Part of a small language model's weights: 4 heads of 32.
Each number is 50 + 12 x the weight over its row's rms, rounded and kept within 0 to 99. Layers, rows and columns count from 0. The size before them is the row's rms in percent of the matrix's.

# up: layer 2 MLP up, 512x128, rms 0.161, rows 221-273, columns 0-63
# down: layer 2 MLP down (transposed), 512x128, rms 0.07, rows 221-272, columns 0-63
up221 057:53 43 41 43 61 45 50 51 41 59 47 49 64 44 60 43 63 57 40 35 40 61 57 51 47 37 48 47 68 49 70 55 57 48 57 52 44 42 52 29 41 39 64 81 74 46 57 11 27 36 76 43 42 42 43 63 38 67 70 50 47 60 52 61
down221 069:64 45 60 50 46 60 33 48 44 96 20 74 56 30 34 53 52 52 44 26 49 50 61 46 48 73 36 50 56 53 60 43 40 54 60 60 41 68 46 50 36 55 74 60 53 59 58 34 44 51 48 66 85 70 44 54 74 48 47 51 60 53 42 35
up222 088:49 70 53 61 44 52 56 72 49 54 30 38 43 46 42 47 32 49 69 41 55 31 37 52 37 46 25 33 38 42 40 60 44 49 35 43 50 39 54 28 51 47 69 61 54 67 67 46 44 41 48 59 61 52 57 47 52 53 44 52 60 45 61 72
down222 077:60 55 50 71 52 63 63 44 56 58 41 47 29 46 36 51 48 44 39 44 75 51 47 50 52 47 60 41 50 22 45 44 47 39 41 25 46 61 39 77 52 40 47 67 58 48 36 47 16 52 43 51 59 29 55 47 60 17 71 70 61 65 50 23
up223 119:32 72 51 54 53 54 71 44 51 48 35 60 44 47 51 43 45 48 37 63 59 49 61 75 62 50 53 61 63 69 30 36 51 39 43 42 67 33 51 48 43 60 53 62 35 57 56 41 56 38 66 49 25 21 43 58 54 54 51 78 59 24 40 61
down223 104:59 20 48 44 42 39 31 44 44 62 46 61 38 53 49 52 71 47 60 50 36 37 49 12 52 60 50 43 46 51 62 66 48 55 47 55 38 76 46 48 53 56 51 29 45 45 46 49 41 43 34 37 69 84 64 41 59 48 44 27 48 72 60 55
up224 082:69 42 39 45 66 49 70 48 64 75 61 52 53 49 63 46 42 55 42 58 38 35 55 64 40 20 41 66 55 53 38 59 48 47 25 40 43 44 50 60 50 46 49 59 58 44 38 45 58 51 67 28 37 64 48 46 67 54 26 54 31 39 48 78
down224 082:36 55 47 69 33 42 46 42 56 56 43 62 35 37 34 64 42 40 64 43 55 31 44 33 55 63 49 47 36 27 35 31 47 46 61 64 44 64 55 41 48 62 49 51 19 53 75 54 46 52 49 65 42 66 43 61 48 38 46 57 54 50 53 40
up225 099:27 63 50 60 44 52 60 38 64 28 54 52 49 57 48 53 31 64 51 47 45 32 53 35 60 69 74 63 18 50 65 52 56 57 42 42 35 46 37 68 45 63 42 28 52 37 31 42 41 44 41 64 57 62 63 61 66 60 29 40 52 34 40 40
down225 142:60 40 45 33 30 70 55 39 50 55 46 55 28 33 50 46 50 35 59 29 44 72 52 54 56 67 42 60 49 62 62 56 50 63 45 61 60 41 67 47 57 50 82 35 29 56 53 71 68 42 37 67 69 55 37 55 39 40 44 24 50 43 66 42
up226 108:50 36 46 56 55 62 34 42 51 51 55 43 58 63 34 55 31 35 45 52 44 60 55 44 66 87 53 68 53 35 38 30 56 40 43 57 43 42 51 42 58 35 75 44 39 62 61 62 45 53 47 16 68 36 69 60 64 36 70 58 46 55 62 30
down226 109:60 73 50 55 39 61 50 80 30 44 50 35 34 67 33 42 64 70 44 49 48 24 57 63 38 34 64 43 50 58 46 63 43 46 57 41 47 39 56 53 44 48 39 62 49 52 36 44 49 55 57 47 35 65 56 43 55 61 50 46 38 42 50 46
up227 089:25 47 46 43 51 54 62 55 58 51 42 58 41 45 61 55 48 34 82 50 50 53 54 49 42 66 66 33 83 30 38 57 50 51 56 58 39 64 54 59 44 43 69 51 51 52 74 23 46 51 53 36 81 36 46 45 69 52 42 62 46 64 53 49
down227 078:62 42 25 46 52 57 65 22 48 54 50 39 35 29 43 24 51 65 70 63 48 49 71 55 51 39 68 60 44 56 59 48 53 58 75 40 47 47 62 47 47 61 63 32 38 62 43 39 55 44 55 33 65 50 36 43 62 37 80 42 61 40 34 64
up228 091:41 66 54 56 36 50 43 29 42 31 50 47 40 65 42 62 59 32 37 58 68 52 47 55 47 68 38 44 73 68 47 50 25 59 53 64 65 50 45 21 43 62 55 59 33 53 40 52 44 31 40 45 46 57 36 37 54 52 36 36 66 48 57 41
down228 091:54 41 65 55 37 66 46 49 39 53 41 69 40 46 45 55 48 35 42 60 54 53 53 38 69 52 50 66 39 39 41 57 29 49 58 50 58 53 56 51 34 47 49 58 56 47 46 39 42 57 60 42 38 82 35 48 61 57 64 51 56 59 36 60
up229 097:38 46 57 51 56 38 52 30 40 73 45 36 47 70 47 52 41 46 35 59 36 58 66 33 70 31 49 47 25 67 42 50 60 54 58 41 48 46 63 64 59 54 70 48 52 26 39 64 54 43 51 64 45 40 63 49 38 47 59 39 56 58 40 54
down229 111:53 63 55 56 52 60 40 51 37 42 59 50 44 39 25 25 39 60 74 44 61 60 32 50 79 69 63 40 69 74 22 44 38 65 39 37 41 60 43 80 37 25 44 68 58 56 65 60 51 41 38 54 57 42 46 60 46 35 51 32 39 39 60 44
up230 109:60 58 65 45 37 42 38 45 65 34 46 42 38 52 60 36 44 41 27 37 35 76 60 52 60 59 46 50 50 54 59 30 44 59 44 52 55 41 62 59 66 53 74 70 22 36 60 75 48 41 38 63 69 48 49 64 56 54 67 64 50 61 49 21
down230 103:45 65 56 55 61 60 38 35 44 44 35 45 38 56 30 70 43 56 52 53 75 18 54 52 32 42 62 49 52 37 59 41 73 50 35 50 70 56 47 72 48 52 60 54 49 49 57 52 31 67 59 48 29 46 52 38 35 60 40 52 36 52 41 48
up231 098:56 69 36 62 45 37 51 47 61 35 49 76 36 62 57 24 67 43 68 61 30 51 60 52 45 42 50 54 66 41 35 44 30 52 43 47 53 61 39 32 54 39 41 35 38 47 31 67 38 77 44 42 62 37 42 45 48 39 48 50 67 48 59 42
down231 087:48 44 38 39 68 74 62 40 65 70 26 35 49 52 52 42 51 49 33 39 45 61 45 56 46 63 42 41 48 57 45 45 72 26 51 57 53 49 68 60 56 22 58 60 47 21 68 45 70 47 67 34 46 60 43 53 45 58 48 44 40 54 63 45
up232 106:70 42 22 57 59 48 51 61 62 63 45 60 59 45 63 41 55 77 36 41 65 72 74 41 49 30 31 48 64 47 67 49 56 32 43 50 50 54 66 41 57 30 45 62 32 64 53 63 55 48 48 47 53 57 57 58 50 43 49 63 46 58 54 39
down232 114:38 76 36 28 46 62 49 25 42 69 34 56 46 50 55 35 47 39 68 54 32 66 50 49 50 56 37 55 60 50 50 53 37 43 41 48 65 71 32 67 59 33 65 53 34 51 52 71 68 74 47 44 40 62 43 57 45 59 48 43 44 45 58 47
up233 098:44 44 64 37 34 73 46 42 54 29 51 78 61 42 50 61 53 60 59 53 41 59 57 39 56 46 46 31 46 40 40 30 33 60 40 64 68 45 47 49 55 56 51 60 64 65 51 64 40 43 34 55 55 33 39 50 73 43 49 73 64 50 50 74
down233 053:46 48 62 26 46 62 56 59 42 28 50 50 46 54 64 58 46 24 64 62 57 37 55 28 68 54 53 42 67 37 30 48 53 65 43 64 69 28 55 29 55 67 39 52 56 52 58 31 47 68 35 60 69 47 51 33 59 47 56 53 36 63 57 65
up234 086:47 80 60 50 70 45 64 52 50 56 51 56 38 47 44 41 14 37 64 47 65 41 22 31 52 73 36 65 44 62 45 60 70 52 70 59 57 42 44 61 49 46 66 61 41 50 34 45 46 40 22 67 40 43 71 44 65 36 42 69 66 46 39 62
down234 139:47 30 28 22 38 58 50 27 62 51 53 54 53 40 61 57 66 40 74 53 35 60 48 60 65 47 31 46 45 84 49 50 61 45 52 53 44 66 51 37 24 60 48 23 46 42 61 35 46 43 55 62 40 42 56 63 45 34 64 38 53 47 61 40
up235 113:68 44 57 73 44 44 47 40 57 65 66 32 47 56 53 54 36 52 65 47 48 73 63 44 72 46 39 53 27 58 72 57 53 56 48 39 36 34 32 55 63 47 58 57 51 30 47 71 46 39 36 37 40 45 54 42 46 74 38 46 47 61 66 55
down235 116:52 54 43 70 56 40 46 40 48 59 56 37 55 67 45 40 27 33 44 43 33 67 49 44 58 37 26 49 57 55 62 45 52 47 59 40 52 55 29 60 67 49 55 69 46 46 39 57 47 50 61 48 71 28 43 53 58 42 34 55 53 52 51 63
up236 092:64 23 44 73 52 51 44 48 43 25 56 60 34 65 41 59 46 43 53 53 51 43 41 43 62 46 44 42 52 21 31 63 55 55 50 43 68 22 51 48 62 42 50 55 51 42 48 72 57 57 42 57 66 38 65 48 43 46 61 71 61 63 33 44
down236 064:61 37 42 81 37 50 43 55 59 31 50 67 48 48 46 57 39 35 47 50 59 34 53 51 59 32 54 46 58 39 36 65 56 45 53 42 70 25 58 51 73 71 47 71 29 39 47 72 44 53 43 60 56 24 72 59 49 64 60 62 60 50 30 63
up237 112:58 39 67 60 62 39 55 51 43 51 51 40 56 59 43 60 59 65 49 18 68 52 50 66 54 54 47 25 32 57 54 47 66 48 42 45 68 43 61 46 51 48 60 33 38 46 62 55 43 70 48 43 60 37 70 56 58 26 30 50 62 38 49 65
down237 114:48 53 42 56 48 51 72 47 55 56 42 40 64 74 39 35 70 34 46 53 63 65 54 70 47 56 31 52 43 26 55 57 41 54 34 41 56 52 47 49 64 53 60 41 44 35 61 44 40 47 27 44 49 46 70 35 53 36 31 58 69 51 43 71
up238 094:33 45 62 69 31 61 50 47 80 45 62 65 46 54 21 56 49 45 56 68 25 67 40 59 39 62 56 70 15 44 42 35 60 32 55 69 45 53 33 53 47 56 44 73 61 45 48 51 40 29 50 47 63 62 54 44 58 67 57 38 56 65 48 63
down238 115:43 46 39 62 44 53 46 67 41 71 51 52 46 71 60 44 40 71 40 60 22 61 40 36 39 51 29 54 53 55 24 50 39 60 82 52 43 56 53 60 47 47 40 63 70 28 52 49 48 55 30 52 43 45 63 65 64 67 31 43 51 61 45 57
up239 101:49 62 39 68 27 51 51 50 45 41 39 53 39 54 35 54 71 54 53 44 52 51 53 56 66 28 80 48 28 43 59 56 47 42 62 40 52 39 49 53 45 67 37 54 46 77 63 43 43 18 36 53 73 49 44 43 53 59 71 47 44 39 47 66
down239 114:80 28 96 41 70 51 48 47 42 59 44 64 42 65 48 55 49 43 50 25 48 72 50 65 56 55 46 41 53 42 47 50 50 69 49 49 47 38 56 51 45 39 59 44 34 47 62 62 50 51 81 46 52 40 56 56 62 41 55 54 29 36 39 64
up240 084:37 50 48 32 58 57 59 43 73 61 43 56 66 54 58 45 57 43 51 57 57 50 64 47 31 56 42 46 41 45 62 62 51 43 57 50 44 66 72 59 41 44 41 65 62 69 29 32 63 62 54 55 57 48 44 39 47 45 55 76 50 53 58 67
down240 115:72 42 61 64 23 51 44 54 41 64 50 37 35 53 39 59 47 50 55 37 41 58 39 39 51 51 28 55 44 41 46 63 44 59 44 48 39 43 37 67 34 52 60 53 27 34 70 60 34 46 64 85 37 50 36 49 57 76 53 32 61 35 51 42
up241 099:33 47 39 63 51 40 63 49 42 39 46 80 65 34 47 60 42 49 66 42 61 46 35 62 46 48 32 60 60 57 48 61 60 77 56 70 48 55 36 56 48 55 50 31 56 46 39 51 39 55 51 51 73 43 32 59 43 47 51 58 47 62 57 65
down241 100:53 57 51 62 40 51 56 59 67 37 50 70 50 44 47 64 52 65 31 52 56 46 50 55 62 33 51 50 46 59 65 54 73 76 61 76 54 27 41 52 47 57 44 51 59 49 49 66 29 36 55 59 47 58 19 47 61 52 67 41 74 45 54 47
up242 098:44 74 55 39 38 66 43 51 40 60 46 50 45 46 58 15 39 53 43 48 52 70 65 22 59 29 45 46 55 72 58 72 37 59 48 51 55 47 42 44 62 70 60 60 60 23 27 53 42 35 65 67 42 09 43 59 65 53 47 60 36 67 59 47
down242 088:45 71 48 51 46 48 40 41 61 58 38 67 52 55 54 61 45 73 76 42 47 69 51 56 48 68 23 60 35 67 35 50 47 44 50 52 55 57 72 51 53 41 41 42 45 49 70 74 54 44 38 60 40 33 32 47 36 33 53 56 40 42 47 62
up243 093:43 27 64 72 48 73 44 65 46 37 39 43 28 36 45 55 31 53 50 54 65 49 57 45 57 59 49 67 31 62 62 43 53 34 54 46 52 40 41 67 66 37 53 53 53 56 67 57 58 31 36 60 78 68 79 50 34 31 26 54 54 39 70 55
down243 094:50 55 56 46 54 32 49 53 42 48 37 69 61 50 56 60 38 71 56 68 22 39 72 41 31 32 74 70 50 51 53 20 54 57 41 67 52 62 35 57 50 52 48 55 54 50 58 46 58 40 62 44 35 28 57 43 44 35 31 38 61 50 41 36
up244 082:61 67 46 49 61 49 55 37 54 46 51 61 23 48 41 50 80 26 50 42 64 60 83 57 60 33 48 37 46 42 54 57 45 47 48 67 50 54 41 41 50 61 60 51 70 33 52 47 49 33 53 45 55 56 48 33 44 44 55 44 74 50 45 66
down244 098:53 57 53 31 34 76 57 44 49 43 52 43 44 31 52 80 81 57 37 48 44 50 81 58 40 73 38 44 50 52 37 48 28 52 58 66 27 43 42 51 38 72 62 57 48 42 57 55 56 30 35 48 58 70 46 58 66 46 57 36 54 56 50 72
up245 099:64 58 32 58 44 40 54 38 56 54 47 75 51 61 52 45 48 44 46 61 58 53 31 50 39 37 26 59 48 15 65 41 40 48 55 48 33 73 26 73 68 60 78 56 65 63 42 56 55 41 63 43 60 46 52 67 62 44 49 52 52 53 45 45
down245 097:55 54 44 53 44 72 35 58 52 48 63 48 22 45 39 42 46 47 44 49 64 64 51 44 51 44 45 55 38 55 41 36 32 18 40 35 35 67 44 53 52 50 81 52 23 68 77 57 39 28 40 51 75 54 53 57 43 62 55 62 73 47 65 66
up246 097:56 51 31 85 58 60 52 56 48 65 56 65 59 48 58 61 46 56 42 77 60 48 60 56 35 50 35 49 46 61 32 49 56 37 28 44 40 17 38 57 48 71 33 47 40 53 46 61 39 28 34 64 60 54 40 53 58 40 28 35 45 63 34 84
down246 084:24 34 55 54 49 36 46 54 33 49 40 58 47 52 54 48 36 24 37 22 44 62 52 34 51 55 50 56 56 64 59 68 51 62 67 50 58 83 47 42 57 43 45 17 74 50 68 41 54 60 46 37 49 35 68 45 45 53 57 55 48 42 71 41
up247 105:47 71 46 35 33 57 47 67 59 42 37 84 45 39 68 37 53 47 55 64 51 53 30 58 48 62 53 87 61 49 41 44 50 66 58 37 47 54 43 52 58 50 38 53 42 49 45 49 45 57 40 55 60 69 26 59 50 51 44 45 52 42 54 34
down247 094:55 39 31 49 57 52 43 47 53 59 62 19 68 69 29 60 66 53 61 45 56 48 66 58 26 53 28 28 38 40 55 52 38 41 47 68 58 45 38 45 40 37 63 37 47 53 58 50 55 41 60 39 37 34 65 26 55 69 27 51 58 61 55 47
up248 096:19 44 74 52 28 73 50 36 42 45 43 37 45 40 32 65 55 21 61 42 48 50 56 52 48 67 63 45 35 63 48 27 45 61 60 61 44 37 64 50 47 73 39 34 50 56 64 60 48 45 58 39 42 57 76 58 66 71 46 44 44 55 59 54
down248 077:53 48 77 34 52 75 69 48 60 46 50 59 45 61 47 46 50 59 55 58 45 58 43 37 57 41 58 41 65 47 56 57 40 48 33 52 55 68 71 53 51 58 42 27 41 53 67 43 35 34 39 20 53 59 62 51 54 36 60 50 49 45 55 38
up249 092:51 45 39 49 52 76 60 45 35 49 55 32 38 50 35 33 47 51 49 56 43 56 56 45 51 65 57 50 56 46 59 49 30 45 45 44 69 43 77 44 48 52 56 50 43 48 42 19 55 37 78 53 61 44 36 57 35 48 43 61 79 36 33 64
down249 080:44 35 49 62 28 69 48 73 44 60 57 38 14 52 24 38 57 54 40 66 49 62 57 45 39 49 62 56 25 61 48 46 59 50 58 28 44 59 57 57 36 63 53 36 40 44 52 29 67 31 56 54 38 47 57 68 41 63 28 60 57 31 42 36
up250 101:59 75 58 37 61 60 50 16 45 54 77 61 55 58 30 71 32 60 45 62 54 58 71 58 49 45 40 39 21 39 31 53 51 37 34 67 50 55 43 41 34 54 45 59 58 43 35 42 18 55 33 48 45 60 42 58 70 55 66 37 43 49 38 70
down250 100:69 59 40 76 53 58 51 50 36 43 62 54 51 50 53 65 70 58 47 33 36 50 65 68 33 57 47 58 43 68 47 48 57 51 41 45 47 48 45 57 49 29 61 38 30 60 56 50 60 19 54 34 69 36 31 58 40 36 64 40 55 56 60 42
up251 088:51 33 41 58 64 49 61 52 39 70 39 57 34 44 52 44 54 53 33 47 35 55 63 27 64 33 46 48 47 77 94 61 56 64 59 50 74 29 57 49 56 51 46 27 47 48 56 39 53 51 58 54 51 55 67 31 19 47 39 43 55 58 57 56
down251 108:61 45 66 49 64 55 47 38 45 70 47 43 30 54 54 42 53 54 43 59 28 58 50 20 38 38 47 46 44 46 70 22 37 43 40 60 49 27 33 86 47 65 61 42 44 72 53 47 70 51 56 35 48 53 68 44 42 73 35 72 76 61 58 32
up252 093:29 58 58 42 57 49 46 40 48 69 65 55 63 45 48 37 22 51 47 44 62 65 58 49 65 25 35 49 63 27 52 61 38 49 44 48 47 57 53 76 29 56 49 76 73 57 46 43 44 29 67 55 59 42 66 66 49 69 57 42 36 58 46 64
down252 109:60 55 54 37 52 45 62 42 46 71 37 54 39 58 55 52 49 59 61 49 34 14 40 59 50 74 47 35 59 67 40 46 41 45 44 44 33 49 54 15 55 55 40 55 42 46 62 42 46 76 39 54 61 70 41 35 64 31 57 66 48 37 39 42
up253 095:52 47 49 56 50 52 42 34 62 60 37 53 61 50 47 51 45 51 63 57 52 40 60 39 26 66 46 65 91 50 63 64 46 52 52 48 40 40 66 37 45 67 51 31 35 59 63 42 59 23 73 58 41 34 36 55 39 64 64 58 38 58 68 45
down253 042:46 43 52 44 72 44 53 34 37 47 43 63 61 54 51 52 51 46 48 40 31 40 60 34 32 57 50 63 63 49 39 62 43 57 52 44 39 45 62 59 39 65 40 30 34 54 63 43 66 31 45 47 43 46 32 60 56 68 61 55 37 53 61 65
up254 084:53 50 51 37 43 47 60 33 72 43 49 48 38 43 38 41 60 41 40 56 53 40 44 57 41 50 68 87 65 30 52 46 37 51 46 52 55 42 41 58 35 45 36 56 37 46 52 37 47 42 51 55 47 45 38 67 49 34 80 33 71 40 39 60
down254 076:47 59 40 52 54 31 53 66 54 53 45 58 59 32 52 37 51 37 54 45 42 50 38 38 52 57 37 28 65 60 56 30 63 58 77 56 46 46 51 57 61 47 65 54 55 45 57 43 58 38 57 53 52 55 56 30 64 38 47 71 36 58 46 43
up255 096:52 59 60 70 40 22 39 51 39 34 69 39 40 33 38 62 62 50 65 51 35 73 29 58 41 59 29 62 68 49 55 44 41 50 26 62 50 61 33 51 67 70 63 51 40 62 56 61 30 37 44 40 56 39 50 35 49 60 57 53 48 38 56 46
down255 063:58 57 70 59 57 31 55 44 40 42 58 42 53 35 59 64 47 42 66 64 59 52 43 57 63 70 55 57 48 65 45 27 33 40 40 60 67 65 31 66 56 45 38 73 36 43 52 51 48 58 42 43 42 57 54 49 50 44 55 50 44 48 74 27
up256 113:54 48 64 39 57 62 48 50 46 59 36 44 54 35 46 42 58 53 72 34 55 52 63 32 51 61 36 35 63 44 54 48 54 35 64 26 33 62 47 54 72 63 64 39 40 56 46 56 47 62 83 45 68 40 55 31 26 51 27 49 66 45 67 36
down256 142:34 34 45 59 39 51 33 62 45 45 58 68 47 66 43 39 43 30 33 57 48 28 29 68 45 38 53 59 34 57 42 70 35 46 40 45 44 40 41 56 35 57 26 46 69 49 53 61 45 36 46 52 27 56 50 75 59 57 49 53 35 42 56 59
up257 104:55 77 54 30 54 50 22 42 40 45 55 49 50 53 67 53 53 57 54 52 52 41 68 53 38 46 42 61 42 63 46 37 40 44 51 54 25 66 70 65 39 41 76 47 69 82 60 41 41 48 37 41 45 42 51 45 31 55 61 82 51 62 63 32
down257 109:46 40 67 47 62 37 63 59 45 62 34 56 46 63 43 52 37 39 36 56 52 73 43 28 34 58 60 48 71 41 45 65 50 52 51 56 55 58 45 47 52 74 45 54 35 21 48 41 59 43 68 48 60 57 45 44 33 59 29 35 70 54 41 42
up258 092:55 59 45 56 34 53 61 53 58 40 50 45 60 27 55 41 43 29 47 61 68 34 47 43 46 58 48 61 33 43 62 54 50 56 53 76 46 50 53 48 23 46 49 65 22 43 55 39 64 40 42 52 47 59 65 46 54 49 66 35 39 56 52 50
down258 115:57 42 41 34 46 42 69 57 55 48 36 47 71 44 65 56 43 54 40 44 67 50 37 52 45 62 43 47 71 53 28 57 33 50 49 83 70 59 36 46 55 58 49 42 42 44 44 60 43 67 41 54 46 53 67 47 30 53 32 42 69 45 51 56
up259 101:71 49 34 44 52 73 50 40 61 60 46 44 47 30 75 41 55 46 73 45 66 55 53 69 55 76 60 34 53 57 60 40 70 46 41 45 53 40 53 55 30 60 45 27 56 65 40 60 40 52 61 57 73 24 46 28 55 36 69 39 45 44 54 60
down259 086:47 54 63 49 53 59 70 53 34 48 44 59 56 39 64 36 45 25 51 54 36 50 50 38 44 34 40 60 42 45 48 55 56 49 46 31 64 38 64 56 63 38 57 50 63 34 48 23 53 37 51 52 48 37 59 59 26 59 22 45 50 46 61 45
up260 091:45 44 65 42 54 43 70 62 59 69 40 56 38 49 68 38 60 55 53 48 58 30 41 63 24 66 35 48 52 31 40 66 51 39 56 36 52 51 54 24 54 42 30 53 46 46 56 37 17 56 75 49 62 70 58 46 51 45 45 25 37 51 51 67
down260 075:56 48 40 56 58 61 53 83 54 72 44 62 57 54 43 49 48 60 45 49 35 39 46 40 36 71 29 39 61 44 45 46 50 71 49 60 29 50 52 58 60 41 65 60 71 19 60 38 38 39 46 84 39 62 50 41 47 64 46 41 37 49 48 53
up261 087:59 25 53 49 54 45 67 50 60 53 38 18 29 32 60 61 55 39 54 65 50 29 39 46 58 27 38 55 64 43 62 54 50 68 34 42 46 35 49 50 51 50 49 34 47 44 60 52 47 74 73 54 41 47 70 55 35 59 65 53 53 48 34 44
down261 072:57 67 52 52 56 71 61 33 61 36 42 57 80 59 46 52 36 74 53 60 29 73 70 66 66 62 37 47 46 43 45 47 46 54 30 71 49 41 46 61 51 49 39 55 65 34 59 38 55 65 63 47 44 72 55 68 72 50 25 55 48 51 44 58
up262 105:63 39 65 48 47 41 32 36 56 56 51 30 52 24 53 39 54 74 81 43 55 51 58 29 57 57 58 47 41 57 50 50 74 69 55 59 82 51 42 42 55 53 54 38 39 59 58 46 46 74 53 62 55 42 26 34 41 53 57 58 62 60 46 62
down262 113:40 46 56 67 29 57 51 47 36 60 49 42 42 39 39 60 57 41 34 37 56 54 42 33 57 51 38 52 59 78 63 52 52 47 70 52 54 43 47 54 52 72 73 46 55 36 37 58 62 50 28 60 55 37 56 49 44 54 41 37 69 63 45 63
up263 095:60 32 61 56 44 45 40 52 53 51 72 51 32 31 55 41 46 43 54 50 56 38 51 54 51 62 59 58 51 41 51 45 56 57 40 47 58 55 39 55 43 49 49 46 57 59 53 52 51 65 68 34 69 47 45 35 24 52 48 53 60 48 42 68
down263 092:62 59 86 44 46 48 47 80 40 47 50 64 50 70 66 73 60 54 34 40 25 63 62 24 62 57 48 60 57 35 35 58 63 64 43 32 56 57 71 52 64 59 49 60 42 30 56 40 51 34 59 54 43 40 39 37 43 41 47 46 42 41 61 31
up264 113:43 44 43 21 49 42 52 59 49 69 50 50 47 50 57 39 52 60 37 64 47 64 70 74 53 55 50 49 66 65 40 70 48 46 55 34 42 55 58 53 53 33 63 44 30 53 41 52 66 51 50 41 57 56 39 59 53 65 59 32 38 42 40 26
down264 107:49 52 63 32 44 48 51 31 30 47 71 64 48 55 66 47 58 63 52 48 49 56 47 51 73 32 57 58 52 64 49 46 50 62 66 53 56 51 40 50 46 40 64 40 70 47 38 33 57 70 41 28 49 50 50 61 55 49 34 44 60 64 73 44
up265 100:47 55 35 45 55 68 53 47 46 55 65 38 56 26 64 40 40 70 48 40 65 62 57 65 48 50 60 68 67 37 41 40 34 54 28 44 56 31 65 35 42 51 47 78 68 65 52 36 31 59 54 53 52 32 58 41 39 27 48 67 65 43 54 46
down265 111:57 52 37 19 24 60 48 31 48 70 47 31 79 29 58 61 63 45 35 58 31 51 29 49 52 62 50 49 47 51 46 59 45 52 12 66 54 51 55 55 59 60 31 69 32 35 56 47 66 53 40 31 49 31 63 62 35 62 47 68 51 43 51 64
up266 110:52 19 73 48 54 66 63 68 50 64 55 24 40 48 40 56 61 41 49 53 66 43 59 67 51 70 57 34 65 38 39 45 56 38 55 50 50 48 49 33 61 58 52 67 36 58 56 55 49 42 42 63 56 27 29 39 35 54 53 40 47 55 41 63
down266 101:40 50 69 36 31 49 53 38 45 66 64 46 40 32 40 44 32 51 36 73 54 52 35 68 53 47 68 47 60 56 52 38 53 67 43 53 63 10 48 22 62 65 43 49 51 56 40 46 43 48 34 80 57 51 51 44 47 46 37 47 37 58 55 55
up267 074:58 52 54 46 45 44 36 50 33 52 47 48 47 44 32 21 81 39 44 62 64 41 61 51 53 45 44 55 45 50 34 43 55 40 49 61 54 53 44 57 47 54 59 49 51 41 64 54 58 23 42 64 81 68 64 58 48 56 34 62 75 46 60 48
down267 063:31 54 73 51 59 61 48 25 65 49 60 54 59 47 49 58 35 45 53 56 76 72 51 37 41 39 41 39 63 60 35 48 57 58 77 44 58 61 58 42 66 74 56 51 27 67 52 48 57 55 57 20 34 62 67 39 64 45 60 71 45 50 49 56
up268 109:35 30 53 40 36 42 43 60 33 29 49 79 59 76 42 60 37 57 47 68 50 51 62 47 51 45 62 47 59 62 56 54 51 52 61 49 60 45 51 58 62 46 32 37 49 44 43 54 28 43 35 31 48 50 64 53 58 57 54 43 38 47 29 61
down268 069:36 38 68 42 39 43 33 49 30 49 54 69 48 59 46 51 29 45 52 76 42 42 57 47 58 37 61 47 60 55 49 49 54 47 48 52 61 49 50 68 70 54 31 42 43 33 49 62 40 56 31 29 49 47 56 66 61 60 65 43 50 52 31 60
up269 098:32 26 65 45 31 64 38 57 36 53 58 58 47 33 43 76 43 21 42 38 45 47 37 54 52 49 61 57 58 47 41 39 73 46 42 49 44 44 18 51 54 49 59 61 51 54 58 66 26 47 22 40 56 44 78 48 52 23 47 40 51 42 38 75
down269 093:61 40 80 57 61 20 38 45 33 53 65 48 57 49 30 47 43 65 65 41 40 55 23 36 45 48 29 41 58 44 70 35 52 50 39 40 49 71 45 58 71 49 28 47 44 58 55 53 58 43 40 43 61 45 55 56 66 57 45 43 66 58 54 33
up270 094:57 50 63 62 76 38 46 62 47 53 32 41 31 39 56 44 48 52 57 55 46 37 52 61 40 54 47 57 45 57 53 42 49 64 65 51 60 56 46 54 54 49 52 64 50 43 55 37 39 69 57 49 63 43 55 82 29 36 66 44 56 62 38 76
down270 056:70 68 45 58 69 30 40 50 57 56 37 23 33 67 51 36 51 37 58 48 49 52 66 50 70 49 44 54 40 47 60 46 70 63 58 40 43 70 52 67 58 07 68 65 59 47 57 38 45 61 36 62 44 43 53 66 63 53 65 38 54 54 40 47
up271 090:67 31 55 56 49 38 33 62 50 83 59 41 68 40 60 56 54 40 42 37 64 57 50 33 53 19 56 56 44 40 87 40 70 41 44 38 48 47 41 30 47 22 45 55 59 44 47 33 35 52 54 35 52 63 44 53 65 40 68 35 62 57 62 37
down271 077:47 65 53 51 49 69 48 53 62 14 54 50 44 24 46 58 57 48 40 50 55 54 36 49 32 66 58 34 44 44 28 43 53 57 70 48 46 62 79 57 60 56 41 62 41 53 48 44 52 46 33 58 47 64 37 35 59 66 54 64 67 50 62 52
up272 101:62 73 50 60 26 63 42 40 60 31 63 55 25 34 48 29 64 52 54 71 54 52 51 53 41 68 49 55 72 51 59 55 31 36 50 75 41 39 34 46 55 37 34 55 52 62 64 60 33 42 62 41 47 56 46 47 42 51 52 41 65 53 26 65
down272 113:36 57 41 31 40 55 58 33 30 50 66 50 36 46 51 66 33 61 60 57 32 59 49 45 66 44 39 44 88 58 46 67 59 41 65 42 59 36 58 31 64 63 51 41 37 59 59 36 53 34 55 45 68 59 54 32 43 50 32 48 44 53 57 42
up273 092:40 35 60 64 52 50 39 50 53 35 58 63 61 54 24 54 38 55 63 63 52 40 45 45 48 50 64 49 22 44 45 48 73 52 36 53 57 32 54 48 45 46 57 51 33 45 69 63 58 54 32 44 23 42 53 55 60 52 54 46 43 48 34 52